Part of a small language model's weights.
Architecture: LayerNorm before each block, no position embeddings, tied embeddings, capped logits.
Training: a variant of Muon for these matrices, 9824 steps.
Each number is 500 + 50 x the weight over its row's rms, rounded and kept within 0 to 999. Layers, rows and columns count from 0. Numbers have three digits each. The size before them is the row's rms in percent of the matrix's.

# layer 5 attention key, 128x128, rms 0.296, rows 52-62, columns 0-127
099:429548455519535528494448584481552456475544402517468504480531503470537567522447481445470593536504511528480544511507579541467516500537548598501519486469498568464456523494506540523477487463496484554543455613540554473524452438529529489480533531548499567593398576456501441481493454512387473520560463560509593503485476578547349603523386465509471448548563608413404548507453438497478536497457
113:493543537505442499513448518442457369544548546582440541582564538552546587501589501577487551503544451540486513482571424477524551403436487546486584517490547458522463486518533493661563507446528417542510451442461564495578506483514533477467480488433553519472476575451504469434480491500449410520578464496586472567437442479547419524535491494539415465547503516515547500469477612587506450511512
106:625489606504563408428523528467426606460538566572524423437576523496505540522494550508434502462501507505438491521439531544459497463488513560449492451444458481447536456562505457496478548532508428549449500485486498568564496500491442467529432484523514430488496505578479467664415525472440558538586448438532491559420526509454489519457569467413586410514530531519414483550480453489575439464518
102:505462474522485527546483515478438459501416449491451482452434529485572532377532465428477502557538497553463556438483526389520509572615494503502618455489459466506517476495443465504517538510572518395505434528503508506528502454512413517557477497596510535514521580526532500585490512489483604511496472495423513497479497578503516395339582533566522560541552444457437590575447446548550517436480
093:508496435501496516459620622497494486426544529483426484424520458567521463498484462550513511553520541533484438468552432534521504454430526549470485517528471432417537511468511471544559577491455486643526531467402362487554385510490503440572507538614510518512579488542437486581575460557512503421450543568465392417485494475515377538555475478518517500494476500506546550534534514496531503535498
089:551473455437445543448503557454465513515531518462446520441541516573495543541566534460453530444508600478549392442530515546556522497568563523558536443441553464432579541505484494506455526507527590459485519532385377486477468453533504437488501523484418569462494532455519556535488537520455513490478498519474503505454521514391428386530532542534493495490378564561479581553676474503449484480573
105:538497473598475463516471480503552464536495437444451493480601492495447482558447475445622514474440475475509475493525483493536488425509545522512452566556456453503517479469498471486484425607401607537457504587546568530501532519536519522486466492455453513476398412530442513441504550512574430379429472510548520465489579471652540464563503474520475528550427448533573498605537567421515444438498
108:479524436474525543416480495532553464544523515591516517512524440392493523504560485596506445467571426599519552539434473453436478540615551533469561553444575529487495489489441531540547479379514427502482439547497473524488486439357467535530499451526498579506499543478541532510497529540524535423535533615542454502508534446540517455480536545587573479479588484513532523417494432643513486574512
124:480511420582501472557488577500527567525541605476472553548461438596437431445414566522499485401526560488533540493494532511514453499519550446498459464483615420589500438527459576414496477482449577481472516522488523538399546528535498516453541507451453526434504484428469495400572525535561565505333473521398552450509564449539461471503474500547527442483544490573551506490538490506444450459463
104:472544371578487532473475508532504474500530545537526524468513407546452470514478518505448532495528511474499591516523649530504473606511476454489488532586510474488479578532525476533403448451368457570534575523474531492388545386505570518506459554409441506492534415528505453413523442553577543559496599490531495470549493460530492571483476488581513588444483485449537477515425498461434514568475
107:504516480429361595450596497510528483442439466513429549545434507426516480502504524504497543533455458444473389498484434541537552500551465578487394511422469476560571594460497377539519559564545502508534552550465521459460449511510543399443526550505539481509486493468471558444565487428484478525519573471599524565534499572462418508536464570421484484535442533569523403485557551546525462525471
# layer 5 attention query, 128x128, rms 0.285, rows 53-63, columns 0-127
094:381550487464503605536488471481461486556414519512552527435487558563532507450505467548558499531466520520471427516540435518526451468524556455442466500520440507577525441403513399582529467498505549496466432611509550475457456436468506535435446555449497518431513600486471530472546408569567462562494488603403520505529463518480412478421463421519425481427514437495484584546524577494578561506487
089:515476467524517452547504573459445451469516505522598431542530453452480408549457641481503471478452469517448509509367554545506523607448545470457561417402524468396423548465482505538420529463485482455397592493477450501543514468489499519536505394475479643556538520445537548447489501510570494463458442505464527509474483476525473599548564495499530488549498583436514515460500454501521437575442
103:536497463399447551483496552537490465460518486492490590511491505451545462535541443515550492578524633481591467499454516435532535549553499521482506560568526516562484559456630541587513525476486498547449433475509521448577549543488561447506545469511497471496451615568559589549477487569489504597533609524495500579493474421474499517569505437483545483532492503493419419455507645495469518405573
103:511548471500496439557491544600564560532548479536599464490568497470519532575494429496572512439510498583491497456367524497502499533491512496470565477423473504482500559423448455513554514442551521408434464490526521534483548472389435462476503473616509502495551400386553540500429490438497590425557419493551418446498395479513463544494555523419545467566511519523500511463544510473429499595551
097:515504505394472610412423430507512474597547510476413464438532584505555509527498461525449506475477473449550579505492489562454500556506580552525475556488529471559451600507445491474476558461537537439551537512424457508573518483461470438518648560422471525526574426512504478522429449510486495520546530506548484539472546454471464507514538598558514540396618433593448564529535536530503416495525
090:469515430508588468555552482471586445535469584489665520567538522532429466600467503489399485444434477497471532499507555485466515460488448533391551401462444448563505445423550510493480460488436499470462506544524529561478480453410562524487488462520406458404487398458480436573504527480510568525494517506412572514541578490507504481486427578488423431476580533488574487495429454486489518481521
090:452498435551570428484535582502559481478486452514566566408494498544550500539553548498465538459484486553434413514537509552503516569429404464457478486409449526474514461434517428457427520496541444435471457536516561454516416466437523538562498470504420584565529427446509464582424524421453509445581484487429535471499448502532360473573506582497404518554503542527550519471536565441494489407541
117:553552607531512410554541406465508493542462429462447506451497585481478527633602550438512434431458520483487518466513489537579497475495439512537412456481523519487563530543443503411524487494541537485479473439462425442497475479502514525443511540486469568458521475556404421503522579448533513514498378506473505489406511425496544483511493532639539526429491502415507566561504362529467500464457
096:520447530493492501484518419432501483607402521454451523482445559469479454538526517520491456477556545625537599443466529457466496534463526531576468615491486461556535496510409549453487465518545520426464482450631506424462485472443520543459489441554409465588440448576529482481550420572500526550564526560491533524410456462590403466451507559549499464468499534536508490441547433546446551433540
127:471505426456521551461616526520526437483460471358509531351506492507603572423500466499509509527577498395489520464490558496558505536469476509603563466494495500505593532551462525437533440461553554408510523549475537563448447482574492394479549505503512559469380462512494489471533609423499493446595496481462531513497454514450443517474552520442512559482531522507435455491612450465473486486477
109:457535557517566469529571566533474568490478446470498460543424432532614563366443579503499480471460482453461518461547534544509471515500530442473503474442533499448537483465441468409532532520429488402526520459512445557511408495543490478444440383542585545566425403502491444522480573482529523474515474432482415479463500446501445483470507517498530549473504521494487440553499304592509482498440